Part of a small language model's weights: biases.
Each number is 128 + 24 x the weight over the matrix's rms, rounded and kept within 0 to 255. Layers, rows and columns count from 0.

# layer 4 MLP down (transposed), 1344x512, rms 0.0586, rows 189-223, columns 128-191
[[120 118  84 124 121 161 176 145 119 106  74 132 156 129 126 121 148 126 136 114 103 133 103 147 130 136 123 115  79 162  78 138  70 164 150 102 139 122  99 135 119 136 128 151 126  96 164 119 116 119 116 108 108  94 156 132 130  65 117 125 136 124 108 109]
 [114 135 118 117 176 146 110 155 103 142 168 128 111 132 138 124  80  99  68  68 129 118 116  93  87  88 119 131  90 137 129 100  99 132 144 138 133  83 146 136 103 137 107 120  70 141 219 155 107 138 111 115 154 137 143 157 117 156 134 118 162 134 150 108]
 [112 106  95 136 114 139 105 134 134  73 121 134 106 109 124 154 127  97 139  85  94 142 146 167 127 128 127 136 118 117 130  85 112 151 139 143 157 133 122 111 127 135 116 133 180 153 111 146 141 148 128 131 119 120 106  98 105 118 139 124 128 126  78  70]
 [147 141 160 148 140 103 131 148 163 121 138 170  91 161 120  95 118 171 103  51 185  82 145 142 108 106  90 154  92 122 176  89 123 128 171 128 172 103 123 130 141 135 139 158 129 122 141 103 101 115 127 133 180 124 143  70 134 134 105 119 108 120 115 137]
 [106 169 114 134 152 144 117 158 141 123 132 144 133 160 131 165 127 125 131 158 151 124 121 128 163  70  96 153 133 139 107 177  99 115 123 112 138 145 165 117 130 131 159 155  89 121 140 156 133 124 103 119 154 134  88 101 154 126 166 104 163 153 136 154]
 [117  94 166 120 182 169 128 127  75 115 138 107  61 113 146 152 129 134 112 140 129 107 142  81  78 125  99 119 146  85  88 118 151 148 100 130 104  89 133 145 143 107 128 145 149 136 132 182 124 129 128 142 136 111  88 120 119 168 158 139 136 146 133 130]
 [111 133 132 144 143 138 125 118 140  63 142 107 116 114 180  96 113 146 109  97 159 124  65 134  88  94 139 106 117 170 128 110 119 103 131 126 130 158 122 121 131  97  79 171 114  98  90 122 148  92 123 124 115 137 151 136 163 137 143 101 126 141 121 143]
 [129  98 104 113 109 135 105 149  81 157  84  83 146 115 128 102 133  98 116 146 137  97 112  99 135 140 134 121 128 161 142 127  91  56 126 128 168 146 138 102 173 175 154 137 128 102 122 149 124 134 117 145 112 133  67 140 129  99 113 142 113 133 130 167]
 [130 140 117 149 158 157 153 116 125 110 143 121 166  69 167 130 130 131 127 114 123 193 166 105 117 156 118 101 166 153 166 152 160 121 155  82  94  93 120 149 126 104 115 141 132 104 106 105 121 126 143 135 115 165 132 162  85 138 118 146 163 149 125 147]
 [118 103  68 101 155 137 135 153 126 136 135 141 137  94 117 116 125 104 110 162  93 134 138 110 147 151 159 145 138 122 139 136 134 118 123  86 120 130 141 146 156 135 102 146  96 140 165 116  96 107 117 128  89 130  90 146 115 149 132 132 140  97 121  76]
 [118 131 140  94  93 134 127 118 135 178 174 156 140 163 133  89 141 122 120 110 115 114 117 141  91 132 108  95 140 123 103 121 126 119 113 154 140 119 120  95 167 104 104 132 121 122  83  72 114 121 115 130 138 104 136 106 164 101 167 134 160 117 140 146]
 [155 131 146 158  86 164 111  88 100 122 146 110 120 151 101 123 117 149 125 112 142 126 114 126  79 185 109 155 150 116 135 103 112 136 107 126 107 134 112 154 110 106  99 154 107 144 109 115 123 164 107 107 131 119 130 108 132 170  98 123 126 132 120 156]
 [119 121 109 114 154 113 138 158 126 106 121  57 170 105 138 121 139 144 116 105 116 144 116 138 155 134 127 105 110 193 156 165 134 111 158 106 166 135 133  91 130 146 140 149 120  85 103 131 118 109  76 135 130 128 129 143  98 124 114 163 122  92 110 124]
 [144 111 148 138 121 143  89  79  93 198 138 125 153 140 112 134 141 158 116 130 116 161  95 160 115 178  88 114 122 108 124 129 113 151 131 118 148 152 132 174  88 168 142 110 121  84 101  88 121 160 107 144 105 120 129 141 110 110 133 186 126 125 122 122]
 [140 132 166 117 104 131 122 170 137  84 114 121 100 160 108 102 131 153 124 156 127 135 110 115 169 155 156 155 116  90  86 165 143 121 133 114 118 132  88 118 118 165 143 102  83 156 130 121 149 151 115 114 127 124 100  97 101 143 146 124 105 113 167 154]
 [130 124 119 104  91 105 135 134 145 124 175 124 144 132 117 174 110 154 130 136 134  93 110 155 114 137 159 110 162 111  88  86 158  90 157 132 107 137 137 147  88 147 157 133 136 147 168 123 161 138 126 128 142 135 119 119 109 107 128 113 158 121 119 127]
 [103 118 130  97 131 152 124 138 117 112 109 135 170  84 147 119 158 126 105 126 106 146 112 116 134 125 102 129 151 101 126 139 130 149 123 117 107 155 102  99 105 125  61 113  76 140 144 157 101 141  93 127 134 103 120 163 144 126 123 109 120 167 178 116]
 [157 141  74 159 116 143 121 110 119 127 133 123 177 110 108 117 135 112 122 159 162 128 120 127 124  94 129 180 105 116 115 128 116 122 116 111  86 143 113  99 156 142 104 147 134  98 158 116 135 139 124 137 132 117 135 139 166 132 119 142 130 126 144  90]
 [117 137 140  84 115 137 111 153 110 141  75 120 172 130  96 108 128  86 117 121 148 103 135 106 121 148 133 175 151 131 128 135 172 174 112 116 137 156 175 140 136 141 115 105  96  85 148 111 123 105 115 136 115 140 151 134 165 114 158 138 102 120 126 122]
 [187  95 127 133 112 157  68 125 165 154 102 123 172 146 147  72  89 138 127  82 113 147 100 129 103  79 129  95 145  97 135 155 155 131 144 128 149  82 118  77 148  95 127 123 155 133 145 124  90  96 180 153 132 109 158 134 154 164  94 161 116 121 141 116]
 [117  98 135 101 117 124 119 130 115 146 144 119 125 151 176 142 124 116 112 132 125 130 146 134 125 125 156 134 157 149 110 124 149 145 157 111  98  75 109 136 153 127 126 113 139 170  96 161 134 155 143 111 112 128  99  87 126 110 147 139  90 146 102 105]
 [132 139 167 171 170 128 141 118 119 123 125 137 133  79 163 114  90 104 103 100 156 128 167 183 116 124 125 110 171  72 146 144 143 143 134 127 105 141 120 158 100 115 105 137 149 106 172 111 107 130 154 154 122 128 124 119 150 149 123 147 150 132 138 131]
 [123 179 165 141 141 134 145 131 104 122 117 128 143 103 105 158 160 144 125 118  80 171 118 106 134 140 124  98 143 144  77 157 137 145 169  99 169 110 123 136 101 136  91 153  95 153 112 110 103 103 121 117 116 108 123 145 132 113 100 103 134 147 131 133]
 [120 135  96 147 140 132 153 163 186 118 133  89  89 145 143 163  77 153 141 143 169 138 118 153 133 132 127 100 141  97 137 145 158 160 136  86 158  95 144 140 118  83 148 185 124 103 126 122 101 124 137 145 108 166 142  64 115  85 145 152 113 166 138 117]
 [163 170 145 142 107 156 146 119  80 143 169 148 122 137 106 103 115 109 113 105 133 155 163 127 169 133 124 185 141 126 147 110 129 102 101 144  95 172 132 137 113 140 157 132 131 116 128 154 103 146 137 118 144 148 110 121 144 134 184 122 100 105 177 146]
 [ 97 127  75 108  92 119  86 126 132  87  92  89 146 131 143 155 134 152 119 139 120 108  70 155 127 108  94 109 140 143  95 131 153 146 140 133  84 144 128 120 125 154 107 116 126 129 117 120 125 113 136 136 127 109  70  63 149 140 162 144 141 156 107 112]
 [142  70 122 111 143 115 111 112  97 115 132 152 107 140  80 120 112 164 171 135 120  99 118 130 137 146 127 151 115 138 128  57 169 130 110 185 118 158 142 142 128 126 140 166 142 148 167 158 127 110 160 133 141  87 131 137 124 130  96 114 128 148 112 113]
 [ 68 141 139 183 138 137 125 120 138 135 136 119 139 138  94 140 133 109 146 155 106 132 108 128 112 103 112 109 139 123  89  81 140 175  94 116 131 152 108 108 103 114 143 153 108 120 117 137 146 147 145 102 155 122  92 138 136 101 115 139 121 160 135 121]
 [112 170 127  95 153 127 156 126 159 142  85 106 108 140 158  93 160 162 100 110 152 161 185  90 100 148  38 109 104 127 138 125 124 141  91 135 104  97 192 151 116 168  97 120 173 101 138 139  66 120 135  93 112  99 136 125 162 156 160 114 170 124 160 171]
 [137 132 127 109 115 151  86 137 148 133 125 112 157 146 126 123  84 109 107 141 149 164 137 137 123 102 135 122 110 125 105 123  77 127 151 112  73 147 126 155 143 112 164 130 144 144 133 135 146 156 115 154  94 146 124 170 103 123 119 100 128 155 112 111]
 [129  95 142 121 125 167  83 135 176 147 151 140 142 120 190 133 123 138 128 153  93 134 140  98 142 117 152 102 106 115 156 152 111 150 119 170 157 127 158 136  99  80 136 103 148 136 109 109 167 122 103 107 106 135 130 180 137 130 124 170 115 148 132 132]
 [107 188  91 132 161 139 127 148 161 126 104 135 152 152 142 117  90 128 101 145 149 112  96 151 143 120 133 123 146 139 118 149 147 164 105 151 180 161 123 134 141 111 103 145  96 124 140 144  79 139 134 125  55 102 120 104 146 142 159 153 123 156 131 115]
 [161 135 150 151 139 118 118 124  86 159 172 158 128 165 160 126 125 120 118 128 124 120 137 136 166 102 120 139 171 155 129 118 127 110 134 154 131 137 101 140 116 159 153 101 126 151  66  97 125  89 123 123 160 130  96 104  92 121 155 129 128 135 120 166]
 [149 130 138  52 163 105  96 148 143 171 122 120 116 129 133 178 140  99  70 144 109 126 118 144 103 116 116  83 131 147 165 190 129 137  67 110 119 113 128 118 170 115 107 146 127 109 127 115 106 140 139 207 150 156  96 144 133 111 128 157 151 164  98 115]
 [155 128 111 151  92 118 165 112 118 129 124 132 124 159 112 116 142 122 128 133 174 134 160 112 148 133 120 156 117 170 154  94 105 116 137 108  81 140 145 117 140 142 164 139 134 122 175 170 130 130 109 123 131 172 112 153 123 126 130 131 182 128 164 118]]
# layer 4 MLP gate, 1344x512, rms 0.136, rows 190-224, columns 128-191
[[105 150 139 122 119 166 108 112 148  94  62 125 162 162 140 119  80 129 142 132 127 109 108 149  99 131 173 158 111 131 145 128 130  92 125 166  85 176 120  91 130 131 120 155 179 157 146  90 129 147 161 136  97 128 136 103 140 159 150 145 130 139 104 152]
 [ 93 177 132 154 145 164 133 139 151 163 148 125  88 122 130 106 149 177 114 117 130 173 134 120  90 129 117 150 118 142  77 161 182 146 118 117 116 142 106 142 150  92 117 134 107 163 140  86 136 107 154 156 172 119 126 127  97 123 116 115 137 122 143 179]
 [122 157 139 111 138 157 149 102 131 154 153 148 108 121 146 149 129 158 113 111 128 149 158 141  76 118 126 117 111 107 148 137 104 120 146 134 135 134 133 151 111 127 143 119 118 122 105  96 107 116 153 104 105 168 105 133 124 145 162  97 146 123 120 123]
 [125 134 163 121 117 139 106 138 135 126 101 103 127  89 116 103 144 132  93 132 128 136 153 177 137 152 125 154 122  88 134 135 166 170  95 157 108 160 104 135 132 128  80 157 136 107 121 111 149 128 123 142 129  98 131 144 132 154 168  99 131 135 120 108]
 [169 151 132 132 148 100  89 102 127 109 154 171 157 122 160 105 113 127 134 125 109  86 138 129 159  72 121 120 159 129 118 126 158  70 117 127 142 117 172 152 103 123 109 113  77 105 149 104 114 129 128 122 125 151 162 142 151 136  99 149 138 157  87 134]
 [157 117 122  90 121 118 114 133 102 132  83 118 113 142 104 109 130 120 143 126 157 186 144 119 119 133 143 117 147 150 117 145 101 148 150 107 121 176  91 139 126 133 164 112 119 170 117 122 105 142 130 152 128 107 114 131 135 105 139 100 119 135 132 139]
 [140  95 117 138 124 131  81 104 145 128 137 147 160 180 123 109 112 171 141 127 115 116 145 143 141 136 142 137 135 101 124 149 133 146 147 123 140  98 152 121 118 108  93 150 143  93 137 156 152 124  99  74 134 110 158 133 123 108 144 109 133 126  82 151]
 [138  62 143  99  77 159 153 102 138  91 167 113 140  86 123 139 163 105 107 194  91  98 115  85 129 109 100 131 113 137 117 117 125 151 142 133 131 107 172 117 131 139 147 123 119  99 123 129 126 122 159 128 128 120 158 128 136 152 102 106 173 143 108 120]
 [ 93 117 138 130 155 153 126 128 152  97 128 176 110 138  84 138 156 180 101 164 194 154 143 127 156 101 145 131 141 145 100 162 114 137 106  82 109 110 106 130 143 108 100 138 116 142 167 106 112 108 138 136  99  65 145 149 115 138 121 125 154 130  83  90]
 [159  96 143  97  99 126 102 122 112 158 117 125  97 127  94 145 133 127 133 102 126  86  97 142  88 121  67 140 177 104 129  90 175 129 115 112  95 156 130 114 111 144 138  85 165 143 102 128 152 114 191  88 107 146 116 191 123 114 155 147  94 121 137 190]
 [132 143 128 142 136 142 149 134 130 125 127 132 101 150 154 117 117 138 122 126 151 114 115 131 124 154 139 136 146 136 139 113 135 117 124 148  97 134 144  64 153 149 151 143 142 131 166 129 118 129 135 116 137 144 126 164 116 142 132 138 131 108  90 149]
 [146 122 152 137 147 169 123 127 161 107 131 129 147 128 163 127  73 157 111 110 136 173 118 111 114 136  98 144 126 159 145 137 114 115  85 137 142 123 117 141 149 139 148 146 115 117  80 144 134 111  85 127 143 132 133 143 132 114 134 146 145 145 118 154]
 [ 80 127 185 126 134 160 126 131 137 100 125 119 140 122 140 107 152 112 134 132 144 110 154 103 103 163 126 118 124 105 150 122 134 117 158 144 151 126 128 120 168 143 112 127 102 136 168 110 107  95 120 120 126  84 159 149 133 150 108  83 115 125 149 151]
 [129 160 116 117 170 125  89 155 105 147  76 137 134 143 120 130 160 102 141 132 144 117 150 169 118 138 135 136 156 149 156 146 121  87 117 112 110 136 125 139 116 127 114  97 138 126 146 119 110 131  91 148  69 131 139 143 111 164 136  71 125 120 118  98]
 [161 148 157  96 146 146 111 100 138 168 104 140 145 118 170 137 142 152 116 119  95 131 148 129 121 126 110 100  97 153 137 153 105 148 104 127 116 123 132  66 104 115 144 158 122  99 150 166 135 143 168 105 126 157 156 152 106  87 121 113 115 152 122  91]
 [131 134 112  99 128 136 109 141 124 138 151 107 138  96 128 154 136 134 149 115 124 140 108 124 140  99 116 157 139  98 178 157 132 112 147 134 152 107 135 107  97 142 120 114 113 196 107 156 106 159 107 164  98 146 161 138 119 123 169 108 134 153 147 132]
 [117 152 154 119 128 126 115 139 112 127 107 159 142 148 134 125 134 176 125  79 137  92 130 181  89 167 121 127  64 150 120 135  96 149 124  93 136 136 146 134 114 122 122 150 117 139 142 111 111 152 104  84 119  84 144 103 145 108 124 138  81 157 115 144]
 [120 171 101 113 113 102 141 133 123 114 114 133 117 163 135 108 151 139 139 149 134  95 116 105  90  89 133 168 121 141 155 145 122 158 138 137 105 109 154 112 108 158 150  85 151 132  84 137 151 162 142 128 131 126  73  91 136 100  95 127  79 113 132 149]
 [159 131 131 124 128 143 112  96 145 187 108 130 139 141 134 103 105 131 164 105 163 145 101 155 130 136 175 115 146 105 153 102 130 145 128 112  96 115 121  70  93  62 159 114 127 124 122 117 157 123  98 120 144 141 138 202 129 136  90 106 131 189 102 101]
 [ 95 126  98 130 130 136 108 126 109 104 170 101 111 105 114 135 162 135 122 149 123 181 113 131 127  94 145 169 121 162 153 133 171 174 107 102 170 105 129 133 132 128 139 137 123 137 131 148 110 149 134 138 146 140 134 105 130  76 147 132 167 129 129 114]
 [128 131 121 106  88 145 144 134 127 146 173 113 140 107  91 122 129 174 166 143 135 135 116 103 116 109 123  99 103 161 114  84 114  70 138 136 127 176 143 102 136 127 135 131 109 125 142 146 151 113 107 121 183 129 138 151 180 137 147 135 143 129 159 147]
 [119 135  99 181 179 116 104 152 106 158 114 108 157 157 126 116 125 124 124 136 125 112 145 153 122 140  98 131 182 133 121 109  96  93 142 142 125 146 143 107 122 126 110 124  95 127 147  70 146 151 179 120 136 171  89 126 128 129 150 120 166  93 100  96]
 [111 140 135 138 107  87 116 148 134  71 112  96  91  90 138 136 126 128 130 138 126 113 122 119  87  96 124 136 115  69 134  90 131 142  98 160 170 112 131 121 167 141 113 122 153 138 101 117 138  86 174 182 104 113 130 190  88  86 110 121 132 168 127 106]
 [114 125 113 113 157 115 121  89 176 144 182 160 148 135 150 131  68 155 126 121 130 158 123 121 133  94  99 165 152 116 135  93 156 120 145  93 115 106 122 143 107 153 142 114 143 102 106 129 124 130 139 120 172 136 117 140 143 104 113 160 108 135 148  93]
 [105 136 128 121 137 125 139 112 117 112 146 118  97 131 178 134 138 113 121 117 124 129 148 140 135 126 134 137 117 108 171  96 158 132 100 104 105 103 140  74 177 175 137 140 134 135 129 144 145 141 146 129 102  77 138  96 124 108  91 116 161 121 133 144]
 [138 115 122  59 151 121 130 103 115 139 139  86 131 141  90  83 114 146  78 148  97 131 141 117 115 132 137  86 117 158 153 123 127 138 119 137 107 132 116  95 137 140 135 108 134  78 134 154 139 150  94 137 110 129  82 148 111 121 151 115 161 166 172 128]
 [115 119 148 115 115 128 119 127  95 152 157 106 131 160 103 131 134 124 117 155 157  88  93 116 133  95 105 142 113 135 108 128 110 109 157 101 110 107 100 118 136 137 171 127 145 144 127 132 145 152 161 111 120 163  74 128 165 105  94  98 166 117 119 127]
 [162 134 104  92 163 101  54 134 137 149  99 149 168 110 131 137 104  90 121 133 110 109  94 148 154 104 173 132 130 120  85 112 112 146 134 111  96 117 105 109 110  77 138 138  90 147 119 128 175 154  86 135 133 122 112 164 136 146  99 164 101 143 155 135]
 [137 111 100 149 106 102  98 129 137 120 185  82 108 147 156  89 102 124 103 141  90 116 137 121 103 114 132  91 149 135 129 123 118 142  96 108 127 135 103 137 107 152 141 113 113 152 148 160 121 135 102 124  82 166 131 146  88 175 127 118 142 123 142 102]
 [ 93 150 126 129 154 144 124  68 162 153 128  94 112 128 133 158 140 107 150 125 105 140 154  93 149 116 114 101  97 132 110 137  91 157 154 111 125 134 111 111 118 116 124 122 181 147 114 141 127 118 162  90 113 149 148 109 119 128  95 125  99 165 194 119]
 [ 70 157 155 105 165  81 111 159 118 125 148 131 162  96 120 144 142  89  72 146 108 131 132 177 123 146 119 123 114  85 140  85  83 110  94 141 102 146 134 141 100 146 150 119 134 154 162 118 153 149 101 123 147 105 135 123  84 101 145 127 121 127 110 117]
 [140 156  58 113 104 102 141  99 115 123 131 119  91 151 135 115 148 110 109 156 151 124 126 118 130 154 163 143 122 119 127 148 126 104 153 127 127 112 131  97 105  97 178  76 154 123 141 137 125 149 111 136 120 111  90  92 189 134  68 103 121 119 156 115]
 [134 129 158 171 101 114 120 106 124 114  93 140 105  83 132 112 131 125 161 136 137 157 100 124  99 139 128 110 123  88 151 151 137 115 124 120 131 114 152 135 126 127 143  88 118 109 203 134 148  92 110 150 123 138  84 118 110 114  94 152 136 152 150  99]
 [124  98 117 109 109 100 119 101 154 130 146 138  90 166 124 120 112 114 139 163 120 113 151 142 125 106  79 161 170 123 130 129 116 120 124 143  76 135 111 138 142 110 129 104 115 115 175 108 116 131 104 121 149 109 153 125 105 116 120 122 126 145  90 127]
 [162 138 143  97 123 103 113 104 147 124 154 107 158 165 154 117 146 135 139 168 118 126 142 137 113 105  99 147 101 132 144 130 101 149 158 138 156 133 132 142 140 139 163 147 173 153 154 174 148 146 124 121 116 112 120 113 133 129 143 127 131 129 139 119]]
# layer 4 MLP up, 1344x512, rms 0.144, rows 190-224, columns 128-191
[[106  43 112 142 153 147 126 131 126 137 140 136 125 107 133 168 158 127 138 100 123 144 104 122 148 142  88  51 157 131  97 133 137 140 144 111 112 115 119 122 112  62 116 100 104 132  93 144 132  68  91 140 112 157 168 110 131 120 110 145 118 174 147  79]
 [167 125 149 157 134 105 148 130 115 147 133 151 127 132 130 174 101 107 172 137 107 118  96 141 158 176 148 134  92 123 176 147 160  82 134 113 141  81  93 129 149 115 110 102  99 145 138  95 114  87 108 113 142 109 132 146 177 126 103 159  97 116 163  80]
 [109 150  90 128 163 135 104  61 106 161 125 124 166 134 174  97 168 122 113 125 168 147 130 130 121 106 132 109 130 114 136  57 120 124 115 104 179 127 136 131 124 135 137 121 121 147 128 147 144 129 120 132  89 128 157 138 116 139 143 103 153 118 130 133]
 [156 133 141 107  86 113 131  93 167 157 150 175 139  99 157 110 145 100  98 149 103 136 103 131 103 157 150 107 128 158 148 142 110 123 102 106  98 100 125 110 111 161 128  81 133  70 105 131 126 147 165 111 127 136 157 112 130 128 110 125 148 166 121 111]
 [ 74 157 160 108 151 107 142 113 102 113 158 130 134 147 147 107 111 122 110 120 153 147  81 131 154 133 113 104 143 149 173 104 164 188 134 119 126 148 115  99 127 127 132 111 138 140 136  90 128 111 124 117 132 131 110  60 101  93 170 139  92 111 154 155]
 [150 127 156 122 125 129 133 107 172 170  74  87 139 139 126 127 139 146 128 140 148 173 147  97  97 148 192 152 132 121 169 136 146 157 135 148 146 144  93  69 104 136 141 137 140 118 151 174 104 138 106 157 146 110 124 135  74 139 151 153 123 144 107 163]
 [110 112 114 155 103 115 115 128 112 158 160 146 110 168  98 134 122 129 139 113 133 111 103 172 150 112 148 134 123 136 123 187  92 145  64 124 131 102 126 140 162 106  60  84 144 136 129 130 132 111  79 110 136 170 136 131 122 119 125  90 112 157 111 154]
 [154 136 152 182 111 142 119 130 168 126 123 154 131 121  89 160 134 129  93 165 145 107 162 118 147 144 143 136 138 127 144 108  98 109 128 192 116 127 161 101 140 126 156 150 159 118 161 123 122 145 156  93 147 112 175 108 145 126 106 119 160 119 110  83]
 [134  90 135 104 135  98 108  88 120 112 134  77 145 155 143 125 110 151 145  49 164 118 133 112 147 136 113 125 106 157 140 103 151 160 144 157 166 133 161 106  98 158 129 113 117 119  85 166 145 175 132 110 159 166 167 132 108  99 103 113 104 140 143 165]
 [ 91  80 129 196 117 113 144 171  94 153 133 135 120 136 108 140  72 114 114 126 140 136 147 142 120 149  98 122 121 168 109 176 105  99  96 121 170  96  81 117 137 149 146 124 167 159 107 113 132 140  92 157  76 160 112 124  93 125  92 124 111 112  95 139]
 [137 140 123 137 137  86 159 121 115 128  95 118 117 127 135 137 137  94 121 145 116 116 125 138 135 110 127 152 161 143 125 145 128 130 153 157  88 131 122  99 141 135 132 119 198 108 127 158  95 152 151 114 115 164 139 181 100 116 174 144 144  98 151 121]
 [ 97 139 181 118 130 118 148 120 127  97 113 144  78  99 131 147 114 154 134 159 127  87 144 135 124 181 128 121 148 110 133  86 124 147 115 113 171 128 126 122 105  96 101 160 157 128  91 173 147  86 113 126 131 155 147 158 171 144 125  92 116 139 129 122]
 [114 127 143 106 129  74 166 156 153  74 135 137 137 108 113 138 135 117 131 133 141 110 123  86 180 142 100 152  96 124 152 121 121 129 111 129 150 124 126  83 139 130  99 136 111 134 125 173 133 141 171 113 118 144 139 111 126 149 117 133 115 158 129 140]
 [122 150  86 126 171 111 130 105 117 123 142 133 144  95 159 107 127 105 142 155 146 145 105 165 140 164  77 118 131 128 159 113 176 128 115 131 104 123 124 129 134 108 134  85 159 126 108 121  97 115 135 128  97 146 162 151 100 117 119 141 131 116  91 129]
 [154 103 147 164  99 150 146 120 155  92  71 152 135 128 134 142 122  59 131  99 165 128 142 123 187  92 142 152 142 159 142 137  93 157 144 108 149 138 162 158 119 131 116 121 129 146 103 122 110 115 123 160 144  94 124 120 132 138 121 103 118 137  83 143]
 [138 151 103 177  86  65 118 137 123 160 138  96 105 155  85 107  67 150 124 148 110 109 106 115  96 115 110 124 121 104 132 150  81  85 132 134 144  95 185 104 122 117  93 157 100 123 172 155 155 129 162 143 139 138 159  97 150 129 102 174  77 127 126 148]
 [142 108 160  94 141 120  93 106 129 150 153 127 145 145 117 128 141 174 155 112 103 130 141  93 141 136 112 151 136 155 127  76 126 126 178 148 170 165 145 140 156  75 129 116 114 104 119 124 112 146 135 112 121 158 161 153 136  79 135 108 113 150 126 142]
 [ 98 165 169 162 174 126 105 139 143 113 145 102 109 130  91 120 106 135 109 148 136 134 152 131 108  68 106 148 107 114  39  88 142 147 165 139 122 141 116 135 147 152 135 134  86 180 135 144  81 131 142 138 138 116 115 130 121 171 149 121 176 100 118 113]
 [162 170 114 148 101 145 101 117 143 192  89  74 127 149  56 139  98 161 183 106 124  96 133 101 113 162 184 164 105  71 150 135 138  94 134  95  83 154  97 116 151  52 130  73 111  96 131 116 110 153 152 118 154 175 110 111 103 161 117  98 146 101 180 133]
 [134 169 124 166 165 120 129 173  70 142  76 107 118  62  85 142 146 124 135 123 108 137 112 122 154 142 120 129 138 111 147 146  92 165 108 151 141 151 150 110 116 107 116 108  93  97 158 101 108 102  91 145 137 117 127  99 111  86 122 119 102  77 127 126]
 [ 90  99 135 138 146 104 115 163 138 147 140 143 122 164 134 127 176  71 136 178 142 128 133  80 139 122 125 144 101 123 123 114 124 124 107 131 110 113 113 134  91 148 148 115 115 165  80 141 138  92 105 130 130 141 136 155 134 137 111  94 107 130 161  92]
 [130 125 117 133 165 112 129 116 125 148 119  86 158 153 134 108 101 129 130 154 145 109 105 129 110 103 152 118 133 146 131 146 171 133 110 166  96 152 140 140 148 137 102 115 121 139 138 121 149 129 115 142 117 123 155  89 137 137 153 162 144 119 103 104]
 [139 141 121 142 115 147 147 188 145 112 149 167  99 135 112 103 125 155 184 130 127 124 144  87 150 147 110 135 115  96 133 165 182 151 117 110 188 140 125 118 131 111 150 133 112  93 108 142 137 125 114 140 151 118 112 161 102 136 161 126 100 150 146 135]
 [157  94 125 161 144 166 160 138 180 109 101 116 105 113 147 110 105 137 110 139 110 115 126  90 146  96 169 134 107  95 135 139 157 169 106 127 116 146 108 160 150 131 149  92 156 135 109 134 151 116 128 114 150 180 142  99 126 177  73 100 133 136 109 110]
 [122 108 165 115 150 120 133 105 129 159 150 142 152 144 125 117  93 136 126 118 128 127 135 116  94 149 114 133 128 133 146 105 101 121  98 114 172 131 163 189 167 139 124 113 134 135 176 181 123 122 102 138 157 154 124 171 116  89 135 149 101 139 103 137]
 [118 181 143 164 143 152 180 121 114 128 120 141 138 110 131 114 136 101  99  96 134 133 123 136 107 160 166 123 155  81 152 119  93 116 135 103 123 104  98 140 121 153 147 139 109 111 113 119 121 126 172  93 142 157 102 141 148 145 142 122 110 101 149 161]
 [153 137 157 108 113 112 147 161 132 107 144 109 138 157 164 129  86 143 125  80 134 158 117 115 133 141 152 129 154 123 142 131 174 113 161 146  98  82 110 100 139 133 139 143 135 114 101 134 131  62 122 179  95 104 139 114 105 134  87 148 155 148  88 206]
 [ 97 184 149 120 125 109 140 100 125 113 179 124 131 146 106 158 158 189 172 101 122 130 149 177 143 180  94 106 118 149 102 123 108 147 111 177 143 122 140  86 100 114 134 119 122 111 171 135  70  99 129 168 178 132  69 132 101 102 161 148 112 126 120 119]
 [157  67 103 137 117 118 116 138 140 124 141 125 142 112 125 153 125 143 158 121 120 106 123  97 147 137  99  76 121  86 146 129 183 106 135 148 147 125  93 144 111 138  89  91 127 130 134 114  77 150 122  97 146 108  78 109 120 127 131 124 138 114 147 147]
 [133 102 140 138 143 109  89 101 144 150 130  86 114 115  94 133 145  84 125 124 112 132 128 130 129 118 122 128  66 105 130 111  82 153 122 101 113 111 100 107  98 175 134 166 168 137 122 131 102 115 120  45 118 121 134 135 110 167  96 100 101 125 153 153]
 [124 139 135 117 148  96 114  61 119 152 118  82 138 147 146 116 133 126  95  90 113 131 148 126 102 136 134 133 108 123 182 124 144  83 109 111 115 143 113 130  71 131 157 140  73 130  99  89 104 111 157 111 120 116 127 126  81 129 182 130 157 126 117 153]
 [139 139 119 118  98 129 139 105  78 113  95  88 121 140 134 160 123 126 166 179 150 108 121 123 181  98 161 150 117 121 132 123 116 127 123  97 146 152 118 140 118 116 148 135 130 122 143 116 142 136 148 161 129 113 117 130 198 110 148  92 126 144  98 106]
 [102 123 113 142 143 105 159 132 111 125 129 163  96 121 113 131 113 125 124  92 108 108 132  99 150 147 118 109 108 103 117 107 123 119 151 144 103 138  97  79 110 173 110 123 102 151 178 107  98 109 104 148 112 112 150 105 177 132 118 121 112 134 179 125]
 [124  98 111 111 154 186 158 140 104 107 125 117 136 104  77 162 177 109 123 111 134 115 137 139 149 114 152 116 133 120 130 146 147 114 166 107 165 146 141 163 160 195 118 155 124 134 103 132 134 135 123 141 153 123 165 125 129 155 114 136 117 148  92 145]
 [131 148 109 156 134 100 125 151  95  74  85 123 122 138 110 127 134 143 164 101 127 143 147  97 103 143 144 172 115 114 124 126 137 136  83 120 147 111 173 105 108 103 107 176 122  92 150 117 144 180 110 122 128 101 118 185 144 106 138  86 136 154 157 149]]